config.toml
positions = "learned"
tie_word_embeddings = true
init_std_o = 0.0
max_seq_len = 1024
Each number is 500 + 25 x the weight over its row's rms, rounded and kept within 0 to 999. Layers, rows and columns count from 0. Numbers have three digits each. The size before them is the row's rms in percent of the matrix's.

# layer 9 MLP down (transposed), 896x224, rms 0.172, rows 675-796, columns 56-111
100:545451489480525486457514512536510493508520513523531455508517487507470501473519508489542492504522516500508516509497506486487463486521518504489504489499523495554508512496
107:518488496552479455511500554477477524519457466521480488531448505479528506532492543470502481465497548513555517500503476518497512461512534509512473485493510489513506481489
097:469500493496473498508538497457487447442467543483520474514460494522513474490501502518540553487505541472488516475461473502500465524496519472488499532408504525504504513480
097:492519487467520522493511501472517505461501465526516535542455539492540541507480536507472484471446558465508487518457528501535489485468484504507500465552538514512495509519
103:484472535512529489524491507537527477494475473466500506476447500493521489474491530520504483455518505486489518536494505494500534523496502491547556514477488474561473508495
101:525487531505533494488512487504506497517522484455507507487523481498545510514515475559501489478516497492532512482509517543498514488520519453524478493430499506447496516514
100:499502502493494530501503520518486496497488474474468511499483479525494564473470485497537541431492502510510491499458506486487505460502506493485515485474508496467517536472
097:503495501514448493462507498529524505497444461475568489506456456499506536542503492508457464499505490483546491526460466512501468516477479483439552482502512505491525458508
107:502498461519526482509472521499484442441497523502505522467498475492518506516523452470438504498464459508499467469541453515502511493496508489469501512510500510532509514503
102:511547502508490467499526446533518510531484521522500490471474493518455536520440533527464521525489494468497465469523469489550504482492476471492499503461493472517515497491
089:461539521558517503534455478489470482488513464473536504541500524489451514524500487497464482500521486452488529513481478534497470490488485509502461504428477493533576468513
100:521508486507468475491491491509481466471490504526531499528483459497470447528530455497491524501516500453481461501488468465528488490495500521496494490463476523514507504530
098:522449494477474553530510539474510535485506514477486525521537499480510537485512484539509483501471492465494539485494524492517505504493554487490529474519518502519451520451
104:504506505513491480504470509518462452466498496515494542506463527540491515469478512514506494499479484520494494433531528473509515496511479540497511519497493508490491532490
105:514476527482501512488487517491506503487513520508516435502542499493495534565497520485528484490504498536498483539525522488526487511510486507507465474509532482539519552482
102:513543545512503518474495485520542483502492528503511536492528481495485500504473461525450519479483501495469502501483517473482501453443510467505548458519501492499491479467
110:492513529454517532531474494496523494486506501482558492502484484513548510511503527518460509511496489490543493515499495509508568508473534508488456527429459484492488527464
100:467505486505503482551482491504560477499504525510512488527508518488493492510506489548526467514466514439538505489520470493473468528508499522503512494431472513494543487495
098:451495420483496497507485540460508534511485476487503522482509522495479503458515512507500502485560484512519485506519488465525487478504507481461514504467533491483467511516
109:501527510485507471518511486490515543478515497478552498458486484507500520478513526493473484488528514464464510488493493531503456513480507478532499496517495495513468532504
102:533482441520517524486474515473511461489542549506511511495545487473517498520497508528489553511492474514481540463480504523458525462466521531460524525478536517462547490486
115:464520513512534501481455506476505479476502492500492479547530491488461529499554432529451503519482464530503522489495502479482461465522470504514524495491509491517491495472
093:504507508517504516511492539448498523496551475465477510541506469494465486486497504506478496444483534481479522478502481495517460451496510478524510497524515511494461486491
097:503469453515482526481509481472508507538472476499496517509458489479532533487514494499471516510466537483512506515496481532511491538481552544499508515519479521489500499444
104:492496515505480476448485484482495471501515491449545499537513524495488479483490530445510472520492484482517512472504513514445523526520494501515547472567546503544494496509
108:505552498512454516501547504495518493486515519480518501476483480512516500504501487501510491532503478594494466527550479511542484510500479476496481503477522475527496487483
100:501472456495518512477500465505528535495536463502460505511488488518475487483506557534446503504479519535490493528508463491507489476470484493484494508459471497523498465488
101:518499527479500476534479501501505518508526476500491519488520472513551506521557486470505537497506498514577477463476503555508535543534496528471508504565514531490524507519
099:482480532474490534488514508495466529483498437525543487461505508529504516489497491509453493477517520527503529513506482508446495553492481494499500490432467494511545543490
102:503475497524544497532479498522519481514479481508474441507522512472515510525486562500493540527484509491509484527486501484509518520524555534504501540504493487494499521528
092:465510476499498476457492481465453504542477524503476504493462517491502501500482521458462500536454476532519478504482480440477474555453500499492510484512551465511500498489
097:553514489518592495482529478519536471482463498538505432482511494468522516498479507506523518565470520499491490483512473531519508481471527442521470445472479503499458542493
085:506508535513489503517510474496502439442482506477520469524495511548478517515509461480511492494535509510475444502469497481521532532451467505504549491580526512462501495521
113:491516456574507548520509471515471495476460503485508509521508534507506509463531466482532510515511506516470463480515557520493530538515528482476472483470483476518478521522
106:493484535491460524514484509487474521566466501490493445558485504513498534498588524457490516486479512506502494497491498486501538522485503484506511484475530512530483474477
095:527507522487518463483530506521505465531494516467582488496512474498479495528495452466471502550489504529534482500496464553483516557511486509476507498572478492512494521513
096:492513475517470495491524526506480485533540458496495483486461481506526536565539468435499550493487478563482460490541480518515519495515476502436517464494490558543474510478
102:499497479470527507481480490538483500517501504526477482509493514527487466457461514519524469530493518507516470463496505455466525463502534473494461497437457467503477491496
090:502516477541531543551528480498507560477495483494519532518503521478500517455517482506449501496519513451507512538467494522539484444543454465469480517569478474514522508505
093:485450509525526485514516504537477487507496501489529491486488524496480486491484520499503505480488526485520511511541503526525484512515470554519507545434484476508511482510
118:482512475532438498484515500511514503543481458545475481493472522490495512481510512469514506538490496516487504516488464482551492490512503509511487497503468495545516483504
097:521475478501468522547509481507477467507526523565541492507514504545519527456494495501547505501493460487480494509541489502491522516523520472519495532493486554487484482471
098:495498495552546488518497495529466480505520541506509478552455465550463440506529542516505468515505490519520537524508538517497466514484521488509520493520524510492495496520
103:499468559497537476527505504443479497507487460450492499461546535446446496487552520499470518462504522503500484496505480508505486500522492475520505464529516478517524499509
094:467494486518500475537510508495504517475513493530478475518499504485487484532493503563550524494467519523521476458509506500500489532498537468520519453521518502538491533545
102:476509486471531478492495531489493479499496495507486458482511487466480511482504454503502515499529508476478509579514485490483502515489481537514472503534527442504511504549
099:487486516509462510448499508489510503497555499536538456444506458506462450457536537516477516469508465530510441536476492505511477499486502458515489524530487514489461469499
097:540497506490483480493497532440469487492438531489518493531522532511518514482530500520503502526493458532478499523510483544500551522476553498497488496512444464475498490523
099:495507493516485480519484487510485506546505442509470493550524516513488473506533534490479471514515494513490526493526456446481516528512479484505497529495531555464462492512
104:495507482493506521493497565493514460496518465509511517483500511522479506505467485530526461527559505564460470519497513490582485513494486497525541518498505500473487492493
094:519498481492477459500493496530481456483494451525503522520516490497511512462500514520521508482525488458482428500501487512461525451502514475532523473402518554540490518525
100:522551512492478544509493524521526480534508496456508474501519512539463486430509506534520484488489463511494487462492473512482487469517508569476472496493476576549501508484
098:472487505494521511458491458546489466512489527494502488520504514491476522520501502506457493495494515516503488480505546474524512434503505506566547488460498492473479456482
104:466496532525457458527527525492484506499428502475501494523473473490485466489488475491532475501501529493545482508512517514541469513520499511471529464484526481491525550518
109:476498454505480537508491497489525479472487530527521488504491512481481542481493478516523509550520510480486506462486421464464506537474510480547474536465506526497509478514
103:539507466528498468496484499488497489468453496502517495481521531493506573490463469459500474513499497483553481518506441496478505503492500518504464484417476484512523453550
105:472521510484501488526517471476474511506482469505500468501512522522437532500523493459498493499466499487548517445509478508520510506525477476505502485547500473458502470529
096:515513495509509539514485482450524508474477521495492486510465464545466481510509506483512475533477474501500485491512522506490505479475482551490496491542501482517494547518
098:515486512514497507471488462536486497469482464505514544453473482516536487493473480479487542474547551516477500499508492494483534481525496505447498506503475466459504514451
099:498523497510449507494511435498505504469502474471506506537516519548523505512497529499529517488494491532501489509491503493479432471481500498446518515491469501467466488547
101:473505505563479528494495492469459483486468528464528472441481487546518469486508523507525517520422503490520493525536515477456492486451519524487501500491488471494522517505
116:526519470509489442479478437500526471513466492479498540495480498459461501483495473480496477545438457477521493443520492513507481506514492490462533471485503492519515506476
103:504520464488553527535497504519490455468476477498472469463513470491486517498497475550484497474508431496472505516452450516506464529505492515478538508542460530495526518469
103:480477472519493507498439520463579515513496532468490470528499523489550534519471511510519499536474519502486463510493493551500497502458492479482521458483482487473484506478
086:522502512475489515517531520468494545497536506490477492530519480491479518481530485474495529507462492485510488501486522517502506523512525509493508501501504495505504517513
098:506490513506517497486510499494514494475522470474526521517531464503503524507526516558519534444532504518524499522504520454500495469517510513532480517489513517509495498520
097:469524561480524491481475498474514543555512493507473505504478532498550489491525492460454513474496468476534501457498490496478526512495501501491490468529498527482469500472
096:493488524515509525481523485522484501539486469458508497527489557513502528501514464490530535512525499489553527488471530513525525504486532532475497491496480486490489454517
108:490464527495519487481481483510494469547486506521493506503501478476493474518490542495485518452485472492472460496501491550505497474528495491536544490525485512468482484513
101:493483500508512491529508458487505469533511536507487514488494535507525466508491449524510541525458512481501481479537481469513526494504464479478485485453501510539489515509
094:536497522516445511465465500574561504497535527511486534520482492513560506472460508523498521457528496459519531487495493478491539530526520500518460518497533477476493527501
094:512487502491506481524504501472493517488489510490517482483524487473466479527506532484501478450502508508512537494476486505513497526501552489489558492539485507485531501495
099:535482462536493496465457538515470490530479457462473483507521472512483505498520491503557501453472513517485522537444485494482496502476501513516463540538525472534511478528
097:463451536497538486509483505467533470496496454528526501476490480506528458504476499541488525514528538482481515540515493515519526504477532471512494555513513517535452517546
089:524504489493500478448493485512534502481532505524497529500463510507491482537488499512450485503430519470507539469498499481481502494513500479546505523562475471471534515507
100:499479533496537500495500520498468497493487501477513538492448480508506463513490525532506498475462447519496485480487490462467508516559435522505480529385521528499469506500
105:467515516470481511528482482486511466553438480499501501529513508454514485533470432515530518488447502543476459513494483478477505503512467514559520456483525516530527498526
091:482513466466535461495501463511549520504511506534526477494484539473510502513518508481491464506556439515509481471492519482471528514525569523527481504519487521523488497470
109:496573511498528493478482512503529562538484530478486525497560440510518478524500466536476529505513506484483475478510475491517506481525471512490509491564513506521531450459
093:522505523492471498533557491516509530543534511502523478465524493503536484509505499478489497557500505474518484483518523524488496497503504530506536549517469483509537505488
091:483531550465486504504505512496492484515506572505519521473482501478481491501495514493560518498492465526508509492502458521467532496525499539461488522491518479558485502508
101:501442490500521528474529494496489540491545539515519482496493496481524503532477509492516484520517523467531435469541456522465500497489465460481504459461514531504542500463
095:550478456565497525500511494495513461525474494503530486522480499478429490483579545462526475466509507509504533473511492460535462522539506500499480531467528510488501521492
102:489474496486537475471471490463487539495510477515511509478514465509437506528497523491500545531504488463504538501517550541514507502448526515484530521499497457523526512479
099:528513522466514523526535548478495512524514492555530486510453513515502486535512479505466467510507486474498515491507479478534498489528504498497510512531510510498530486508
097:489450504500502487494490525505536485507495483507498557507498517490475522525521494544496495509517534466492511466513501531510517472530511507539524458509514496476465453472
106:459512522539531520526484485491496496457525493450471505480469507481472483530492544494550501474493519506547468543507526532495501471510479478473530496507500511485504470489
103:495486466521504520492458503533517501467483510547509470549519478526511504495545503515498533449524492454506538489495477478477509450483515489488527508542507487558529506464
097:453491496487526488510506479507520512566473467510479520500528472514487503509521533485490485493494553511464439516490480498476464498497491512517488473527516523511527526488
095:515486510486507526542508522531482488551493530533523476514480504492485509486515502485457529489505432464502492525552518515528484503447469534500474559457534518421496503524
104:498527532489494516457504497485473545435547497531504477529528500504493533520525521483473545489505517516492493495516475539490492514525536480525507483520433488456508487445
107:511476548505473493485521474483519507501523502509470481505467506482502496452496497506511493465547494530533491499455465470517495516462530471504492464443503503452491525455
107:519450495466479490485523505560485473491508481498505468511512503511493468479540500451537518475460476511479501497522502457500455503512509538512507497503482518479521472462
105:496513484500537485479534561465480534463518476463491524490496538452511500493522511498488532475510461507486521500513475486520545457480466473491534510484509455482490503480
107:477487533494500513458551538528463502498496492526459500464523505461528538513473544528522562476503493509499479507481509498510478478475494504500552479491510450559479480498
099:532516488525455459529518457488516498495550531457497506501507529500528516473475523518498507512481503522480483511484556497516462486525492506524507520535467521504479459494
104:480520501498484442487538493467526514491560555516519506452492529480484499510435471512483497523500464488525480510502504556456525476504535472526548481496481526472517499494
089:515440529464494491522505474476497507544514504499485542452524519531467494561489523482469485558505526453519526485513520469492498469523514493513517478499503502488487475524
099:545499488482462502495524506490484515498541551476475518487541466506481519494493524532497498512521513515503499470500530522507528497488477488481505511480507486498522449497
097:468510531534487502513531522487505502477514476544519487488510516486436516546458461455519490511511443506479472486458482484510521507480456494465507464477463477498546462493
105:528441554495472514540500457517444503521509515543461506521533494497492455518501518457513439476486509477497497513480532491487513507501502484519505494523470515484557504512
097:483497468455520502521537516506477476474477505519507555517534493465476486481487513499475521556496528494508490462524479482484454507506540472502482481521458469494485505513
098:530530515483487533492447497520531519513457537474501457524491467547491505530501543529488523527468535485497472466508525545488522464498501474533459503530469459533477498473
093:514565542517479517479473514502477498547496511491498497498499432484494536508475543492439481494459513485500482502468480517502503539461526489476480509511534500506478492505
097:486443493463443489503527516519506518514481521520512548507503538452514533416485506493491453479507484474515502496501508543519513490482517510538521468461505508479495518505
099:526527483516485496561526485473513494510514509540497449522545524535479514500516500479493452509504494499491459515481492530472478536530479496532475554494525478472472479495
101:471495523518494488483508503501492488491516461504459498499515515462480485495513544492491491504541512460513508515510449487500481526503488478517473507526468491474503517485
098:507493483480506533495477497469482531495511491479482478521503520448490463513558463507549521488516476511487483461479489537453507444521511493469518490546474478501489484503
098:512508477506482468517481497516500512484499527450472536460532503494555543522489476501501507467464476471535491543523534527529474485480531501491546484512522501526512515497
100:509475506493492495546504496504528473558497487523536501474542484498492511478470511446476485542476514513485479514496536515503546515520490476462516491535505533467485461522
093:547456508452481474461555481481502524495490521468475474498517495478530498521480441490512484452552496484480490517467488495467510474494522484494489508531492483495479530547
098:509499487481482469473467502510524540483489540493531528466501501482537494506468539507501542519512504504492528517528481480508499516463492487484487501498512495490484460547
103:493481490488518502492511514506506453534493470540510485493509452485474523490501488508540536497469492505510542493511482515496473511472485461466501488498476532491547544464
102:451491460493498539488505510493513518510511460547467465490483506467544492456511501514543524487517471489503495469496544529473494475526455505477510516496478537535483481495
103:488476477523480553546506464477534496526486492499541495508502505487502456508510504492520486468502535495526484539487483554497518556524513470472479491490511494522522497507
100:523513467457476507521487468502482505484500472537548499534488483518472473485445554501474469501470482469505500524481546464513481489523519469543459547504498471494463473487
102:502506541544496501473527557499483480468538578492452502538481465517476535486478500517495519500477504524505495518536456500513485503492478475510492501480541501495504436522
099:475510485455508501474522471534487554471464530526456513465496498508491509486501503462492495486537534561500523492502521501491492504487511489487508515504521534549477534470
100:519446461496500477522509483527503488484471547476454495465512485474484517513492467459498532495529509442499509537489514526496463533502460468507478464520518482535492485507
089:517522533498493535535473519488518519561468510490518479540506488502532509491480503482485528460504506508480507475516539488521533486486515523490560517583502492501515453522
108:478522476492487526490506526510508507500502503491525495489502509472469473477498487493465485524454524488532504529486463556497529494522468504496503516525515502515450457548
097:512486504534482537516491473473520436469540514525493504496460534533532525499494551507500516534511492568517532520477521479502474512503468492513453487553480530490523555490
# layer 9 MLP up, 896x224, rms 0.164, rows 676-797, columns 56-111
100:546520504489472515524543525518507505526503487487501464474547493487467485461477502516481483412503492540512502485488462508502496515509484506486510491452479522457498514514
099:520456513477527508470453530489450459483536471463487497493489487486481526462506531500512493488512502509497502513482482461504523507514455492526554494484522498472486500476
095:506550508496508462487557501491510544488511557514532444517473524479509568498483522521500502466524502428537512510469465512477485507510502530493493507520488547486513488497
101:529461556459497479519501487550504495505534504510493460515481524485504504485508498502471503511511493450455536549519507477522496506495556552494533494493516520504518525469
097:492510512516489504503515467494486517503479505522528480560562497511521493482498487535504468516502495489485500490482519432507507508483474523530486497458513488512510479550
103:535479509504530455475543474512532505541491501540497496487548503523449534507508493515527509517473451528453479493509531540492503493524461498523518509448493503472465530538
096:508531511497492479476515486489520513506486467516522493503521484509540498534554473452541491486443492489505532466518485477508551521525498517516531525509525502495493458521
103:532487492542467509500494500553523546554497480491494504501472536521478493512496453523526533506469486516527504469501517505523520481487491546499476494515518535477557537503
101:523534444515478491519477522499503486499484498454541501473464490492497518477572515515497445484497471499486535490532516506536492489495503532486478499520484535513544484500
094:499475498492517482484478526491474484492492507489531493532537495523537486501495531536511515487455497459480501511508518556497460501524529501498477546443528528504471517509
101:540500483527522507483450494472496495549550519497506544479462545503570514504537511495461508512578506468519554475503479549460475491505482478499550499474531503506518496520
097:493490492515487469514439512531504481476504500522489529493487453494538494497489487496523496475527464502529497448496502500510527497503495479537478490508541513464500530462
103:536542517514460543539497483485533504471492520450496515499482490436468511476484497509491499546521470476526496521483521512523553482479529495493504515472459499500549517538
101:515525473460460510473490500505512511486513506483537555488477506497486491511501480492518534537467489478493503508507539486511518504541516475472547445506497475496500511488
100:508489502522496484483529484446516527489499489515513494475538524501509523533458478528537464490516507535488480494512444494484524508532533491555480499470517506502501529566
105:445522519507480458532502474527471512484490503506439485530501487497469501561526542541521528538520507501467486495496516442512504482525471502511512473498483538528507513473
105:503513527504538496481509491455439477512505537480546517491491477544483465462478475492549509506491489514514569475500493457517490489493507479512519510512482498507473501521
097:496471484488575482533526414477449504449479483506493533508503443511483514491503503527527487529464478475498433440501486504501554492511492512520479500545530514480480523470
098:495527473502486490507464504482535475524488489475484452518497519415534491501515473475501501469491513533531477508451539529503529454460477543537499526452521518531511497485
101:485492482546491494515534529500532478511474518471506487506490516487526504504489499515534473470524475462496503514503552483493501484494508454542508507509525504484492408516
110:486484493523474508504515538515557505477519513556500462501511510509537488483482484503459487532497460469519515541500495482525515525500515543515478488498491471489504484507
098:490521527517496516511470478520452493500469477518536464525503523533529539531478501462510529492466489510530486499509517495474492513502500526539530484513467493562519501512
096:568538514520508512569504494492528514493504501503498459507507504516491524534532476491548534482496473501491490472463477528529511527464516505465528480520444470546472470540
099:506558504486490489463523491451509521522540513505513530521447526513539525511516510503490468509488518470485505507527460528491512476517485516521460509504494461459525498438
105:492518457533502460533517468473534496481499497512504521538505495494499457506535466534486497531522497527525507505521493484519487505519521512509543492479503539531519504508
102:513493504505525525526493506488455491494507511475514518507493474502512507495524488505484501484492496526549496489489500494491484505514503512535540507468531522514480503516
095:526536503542481505521507516503496474485514562501505476535523528488505497500490466524489528506476497498479506490512472530529491514533444521458490496477472519530524471497
100:480501493499476547491479489534453470468518511515476519494496492506517466545515488488480495496492496506492497507544520497438482484537517501492485501499561495456490552535
100:497505477465484464504492498512534488471448473504503534488499523501489511560506496505469557505530501555511492529534490501537458497523533522484493469461559476525481435504
096:521492502550504474484507529486468503487476511482480468498570509462522494517544529520518500466473495500517483495475529451501498501529520526514546548455540484474522492540
100:478530511537482527469468489494496498502462507519520465526520513531506479523508502486512466489472505476500484522557507451476528512496531498503549490444509467489520479500
095:489496435520526552512474512470478514480482509561487493513489510464508527542442512523508477517482517523532495485484477503490437497491504526509522497518506481540493545511
105:517442533500450478510490509490543517463504508519524451554458474487489517508505494501495463483546500515458466485490458505503480502499493498458476454449516492492471501539
102:505535546508544499492491514514491497516493503475454506477495457519549473520480498502538522490510504527485483491498489488518510510515519491472487511495481519503525464502
094:532495515479449497544488508486503522456509511504509479509506498497473443538537521477527481432494494436497511524489509494485473534496492487481496503500463514485503495468
097:532515513516498531448502477509474529547518522472503519512484475520511462468506502497529510474533500497536493483490514472542531493455511514502511524472492489498501510475
106:488460489490532506525489527446525464465498529486519519504503438510491550519481472477537534526499481514514476533484451505470456484478489515515485507486529535516491478509
093:465521519512499487494483510444499493517505564544498476523484521511498525555523487493505502523489505507505475475499456479456493550459465516520515478554468544466517453477
096:512506493508501528518519506527488477498472481520482493482499476463505499484496499514470511513501547530469479493425539522466495497474530543487479461424497525482478447492
113:508460511489478501514516489533481492502524523466511468508514541448528516499534486496523518513498537516520448507495476487448533448442524522510492496500556510455495500515
101:540532490477477505493483517500523498535480506490520497509517506515566530508551475492493504466497488493527489493505549505493526466453527497509473535523470446464512485492
098:550505495488514521482509490466505518498499513513506505493480517507479503554469488503545503517498479463500542512513482454474490535493513498531490527488499445498541527487
097:490504529517480491497511486505479532463484533494459510463495485508505510558497471454483507503510489487511482496496551516459517484483495528513514548480484451546485518515
100:508474483495486495532520559482510468494490534491542477468483469526544524498474482524528493488478474473507500511542499476517493485488476502504485513479475539467476483525
100:551508531535516457465468489515482459474488508501486476496504499485477529501478519526513509490495511533498486503510498537510493485472496503482492462477479483459528478522
098:506470528497482495544454484508511503487508505505481476481493510512513488483505487481510477492457495492535557549526513509516530502486524526522519493491501478464480511508
095:516496542450553508506515468531505494553550460469473471519492459471549497513494457511514510478505487492507485499487500459497486522511455498491538460506511514471513539516
096:468532496491522542516531489496481467508484562517490489501533509542485523505505447505480538456484516552469477508494492518458506512452465509491512481482457488456486506526
106:487539468485547508511493495468547513511464554474484508480480502531513484556467509522505463483495514528554464531490448493514505508458512477463486522482486505509484474473
091:508485526513515501503508516519496517535499457504501531517480519478484502493534510470524487489512494543453528513546496492520456522511503500448488448476526496490464519540
105:489495446506505490507469468500515466497495487496502520541526493554508531452466488516532505512486505505497496505485512507483487500504463517486504539468479542420511494480
104:525456528478532533487452537525490495486513489512474516488502482474493501503482501506517539511481531453465467520520538515504512467529499536484524506484488499494526521554
102:492526491522527486489498501537529483511494507560463490521480557515511525489480489518526459525496495532510491505454462518558523495506497507537477485490599491502494527512
097:468490488543479470525487493524470491434533443512484507514509493467513468507489474481505451488543500490523479487498477480470521467508498516506492483536467472508524526476
106:514514525475506549433518512532519518515527490497513504538530532475583514513498498467490471522478490474491487539481544484491511521524505511506502516484500497505442497489
098:505505513540506513500436466498500534502514508482499480489485513536574522504515520529513507506485501497483465542473482491487459528464486493495481463530513480526460544524
088:495514494487451445504499497475487531499496505472477513489481510489492515501493509519548525473552472531541527469512491478506487519545476473533497459496477521513508497501
098:490473518497463498509528483491447505507520517522494494497492489490466513508498451465528486528552544492497522479525474494469519507483519523532484507519486456519500517524
101:495516504511514538520478507531490508491458477485507507452508510480443507537441487506499499491506480500477488520541517501534486493555499555529514559492510491500494488532
102:455503486504518477488503477527451499508534531501482500513487479504511480533467521500499512502515487511527512492513489449474522538533508484483531505499528495533492468522
108:477492480523512506518487500519534534481491513502482477516490490488449502487502503480490504550508501510521480466449506525491485493485493535516449499510485480505495487495
096:554512492511518534486482464538461538505512484506520486504508508492529511541455519520526505491499477524490556499488440479521496546503468508503439486504488487514503512477
105:493540474499512490449491542494456541510508547500491481456459537523476509508466500499476522502508536514521499443559514492525505495454487547526537491488513518482480506496
088:487516497479549474536504527504558504530521475506487526509491464458456530537490449506493475523488501462505484488492535498529498527500477493486457486472505500477456503482
103:510524515529502481510477517470500529492479463481520498470528526477531467512515511451506510495494469481533458501532481512492504488503505493488519487512509482477517468531
093:479482485535486488491485475520510486485524529515468473465507535501506498505476507490509518544490480480538475436483527517484470523489487507505476522477510513496493498495
095:492539475487519488489476522531519494499493491567502499456504474467493490541508519554467513511499499521465511433513466461509448489483477490518520485496522534561501491487
108:504430504492516486496497510503485477480507493523537477516469505510546539499503491531537513441516471532540514511493491486491514459516501474542469475549485500486445481524
098:497473505499485463495498545550564499489453500462532526531490489514485487493527442477526525546508489501471506497501515517510483481515522518485522498484496488458506469467
102:518540455516536474495493449539437479519520529472530518510499530524502526506500499534513485443501527521473484510499503464512509491493495487517478477487500516466483477536
100:496492501492538527489514522502522542498492507505479509510520457485485526526520542518493504480536494478511503513498514513526475477468553510475555473530477516515489470463
100:476502521502473497540510517521451524472510560519497510522486474479537516500536528500458500575489512535512526485530521500456478484525509496497490469532477560483503479494
098:491532490503504496573518493522533519503490497526505492492441446488527509494465506490474510496494483481516520501500479512463510546492512524491561476502496447481502510523
097:486523479517517536568486487495463532497469494492496460508500493497521475500432441535546491494546512551501473512533462511478490550545502537495478486515464539501497521546
093:515508507531509472525516482543508525495514482523497497498486569484515523527515455493510493483492536522505476470500455515493513469445585527482534454475461500482568534504
100:490525488510488527515540512541521476470506523468516481497514509469459489508458501560517524452524492473493441513498480524539474523476537512497527527477498492551515466518
100:520514522516493480532464488473463517471499502530509527495477483545473535492535500489525506511439533480547488500478520493491545529510452491509480512516495502496541502497
099:517509487531459514448513485509493482517488497507508508482441535528484525516540476494508521474517489510481499553502513496445503506443508558509523530561518490503508525520
099:509474520477543540505451496488485444489510493515496509538486477475495513503465475457482482456513481488466530472527470512530489521477530486493435449516492492440517451498
088:519489498536449511513513515486524492508525509497482458497532513492529555509446518556516500471521463475456496486477495506529519511472518492536491510506500558485487487510
099:513466509505520451502518506510520508502520503505481517518483497478512511478488500523509510494509489486498493504555516529497482524512509498545460472463463508519487526463
097:498523553514513518478489506456467546535507492506471491455493564469527485520492473514509508526542490483515532499480518499467485450494501491558498450485492475529484450481
105:470466480480505475445531455514527523525491539457504470528496538497519538510500488456517494492471475508510539493511487486503495520522515496512444547522534501468541469464
098:480529498515485522486532503502508525543476518557485540497469493474504526564558518508493516513532517482497510462525501490513525478504482528499519525498535505456518532513
101:501491495514517500524483494486510559513491496479491491498544515521483491500503543510489501507458485497488493456502499461526496483465484552511487519463518458485536500506
102:540526531539489505519511479483497482499500517465502553528528474490469508512512494484511503445430469527507511501481478481497504487474503518556512475515572511504471497551
104:470459525534536492498486505536511487501521484449528469493519483499526490467513463488485493469477526501494486526503507468478497504532502504518529465530498512514509452572
094:479478510505502519474537509522484530483536472478493479499470491495512523468478511527495474474511495496502502476488453481531485482473491475508525555470538531527515472528
096:450471508465458472488524512533464484482504486502515525522519539478528497452498497584473519535521511523485485476495526492524523483478510486542487452518495544487471489508
106:483473483545502547540505509520493512470454488510553515532474499507514513504504511508500544534501519516496480520507529484477516514477506493532534463480489452446499478435
103:510494532469518471520508509509503498500483496524482506504492466530438529550535498489519533500509507504467506536503476471495495508489464490486522511478489520492503517528
104:477503503495489454530562485491519511485505514533495511493546514487530521492523498459522516555524506492502548537463512490510502480489494509542483510500517500499500542488
100:513484521468511535533514474470507508527510501472495504485497527489518514483555533534522485534475536509497520487500534445511485480491513485529459477517513480517507540478
099:498494489510478444515485489527494460478539492466486508482465520509515497516470503499500488531529531489501517475496461501544486508503465489528511510493488485506526506449
100:505491498506495472539537511542476524470528510461497484500514470481495522523528507531517515490520492491473548555503509500526495501446531459514504510516485456465511447479
100:503498525543507499490547493513521512430501496519510527477451485465456520537474497464502488504503481506543523509485516480519494494513450490544507508513511495516519446463
102:492454505534506504530512509497507471547541564521527482479534490504512537519530576501533506508466505513502483488537504454472542541487483505496503510490462498491480499508
096:479542522485518482483509447484487484545462475510506446501495501496509469517470492529520545476483514478496486510513509446472507530500554487537505494491511536519496556492
107:508477518525523510498485494513488515476515494515548497466521443490503460519525503498495498460527491515482499496466524502497530498431468508498528503490514441480498526477
101:489500501508532493494458517485498500551487489494504514474465517501500554528494498521492519479469483505492471523557541479520452480516520551561507457503494485498460508501
098:507481511510483526500506473494501534474518497510495492522542527509504514507480489494556522547447500473473523460495541512511480468525481504531518491462529514525538455492
099:582520505515502505513515521483495524493500482528462501501503474461447512488503502508550501473498442481467554528535514501515503497475506520533460455496554496460476514520
098:497532460506433509515462498476489485481478491506481506525517452483495530485515494529535478541480519512514471513471514503485491475560508499513516494502540523542515470483
096:498507513512523508470549519497529463531501471464499480508476465564460534513502486511552536514488508524488502526477489495524543543480495475497505486512485468491489526506
098:468527475490512487516536526521505492493482512489515536506507481503509462519514492486511547521484436521448516469450499515540458533467510479511505481452500483473505441549
102:509528493487472541483515470494467518484500488501473472537513502489528518511502516506508536553507544477470476493469495509517530535460496510480448496492484531495528495485
102:483481474509520500461482441501504512517502520516485540497515456524430528482463488544498522474499478483470508493528535475506522533471503512528461498527489528466477513498
109:533508503492432468534451501518519526517474468497501431490481499480497528509514481531487513484517523483503456487467489498519489544482462573489502503533502491542476526504
101:509515488480476493480537526482480506503503504496502514500568502501491503519504482535511507449529562513533542470511494507500491493503491491517524460483517519518561522514
092:463467484515492509529500513521501477499525529469489513532495523481462507524506511528478486521501501526505560505487490481532482492460455512494555480547510506498496468535
097:490512485480539535516506505512474492495500507471520532533535513520560575519512485493490527524495511471517489521509509492502472508479488473519480474538487486475517515534
105:505492493518567487524487537502509500506501460535531466513502443498498480484515501525504485499478506475499512471484492483512571495461540508494519430464467487474468491502
108:521524502524534506505462516479478522530504464519520506497481489438527518481514489496472492501499474476478528483489510487506510543518496532501504534505469526534482478493
103:482489509489487526482520500540502517515492507491512502475486487468497502522517517506487543529499514494468484507497518496464513482475473495497501502506503483456476498516
098:503493534521491485505477504493496466471489480512488519494545489501542480490494489510538538526492524534503497492499493488482504514521486536507509493543488508496474546452
103:472500490499494521503495497543511493484518509474510480502572551568504515471515515519513490486486493517502493499450539453510486501527520518505527500516460512473515492513
098:526468551483512487506476513504496511496524529466530488532462450496482480542539484507556509522481493460511503461517502505530466517483479447539503481514491532502474516506
099:515477551486474539475495489545471492513488508510545493486471497466519539482478492506500492507531535494495488532496447496520483484519521511493516495478522512498495462538
103:485518482507498473489480505487495508496539512501533515503487487491432483524494527470528502476511477463534492496474510454484485520517500528500523495470502489500475528499
100:487483495478475541507436487524544514508488536511530488495441501525513497520508435508536520524490427463480547487495492475492491519492511474503457496476538537470489497500
106:498484520526502506480463480466502477445549488521506471498429502467500493543484542502515506485495536528519549522465486510476474517485504509479499516504540472513485513521
099:470500519474507473490481516482486534486539479530490460528472487510522488498552509490485507481494464524495511485505486552489514515463461526514502518525524504435496445487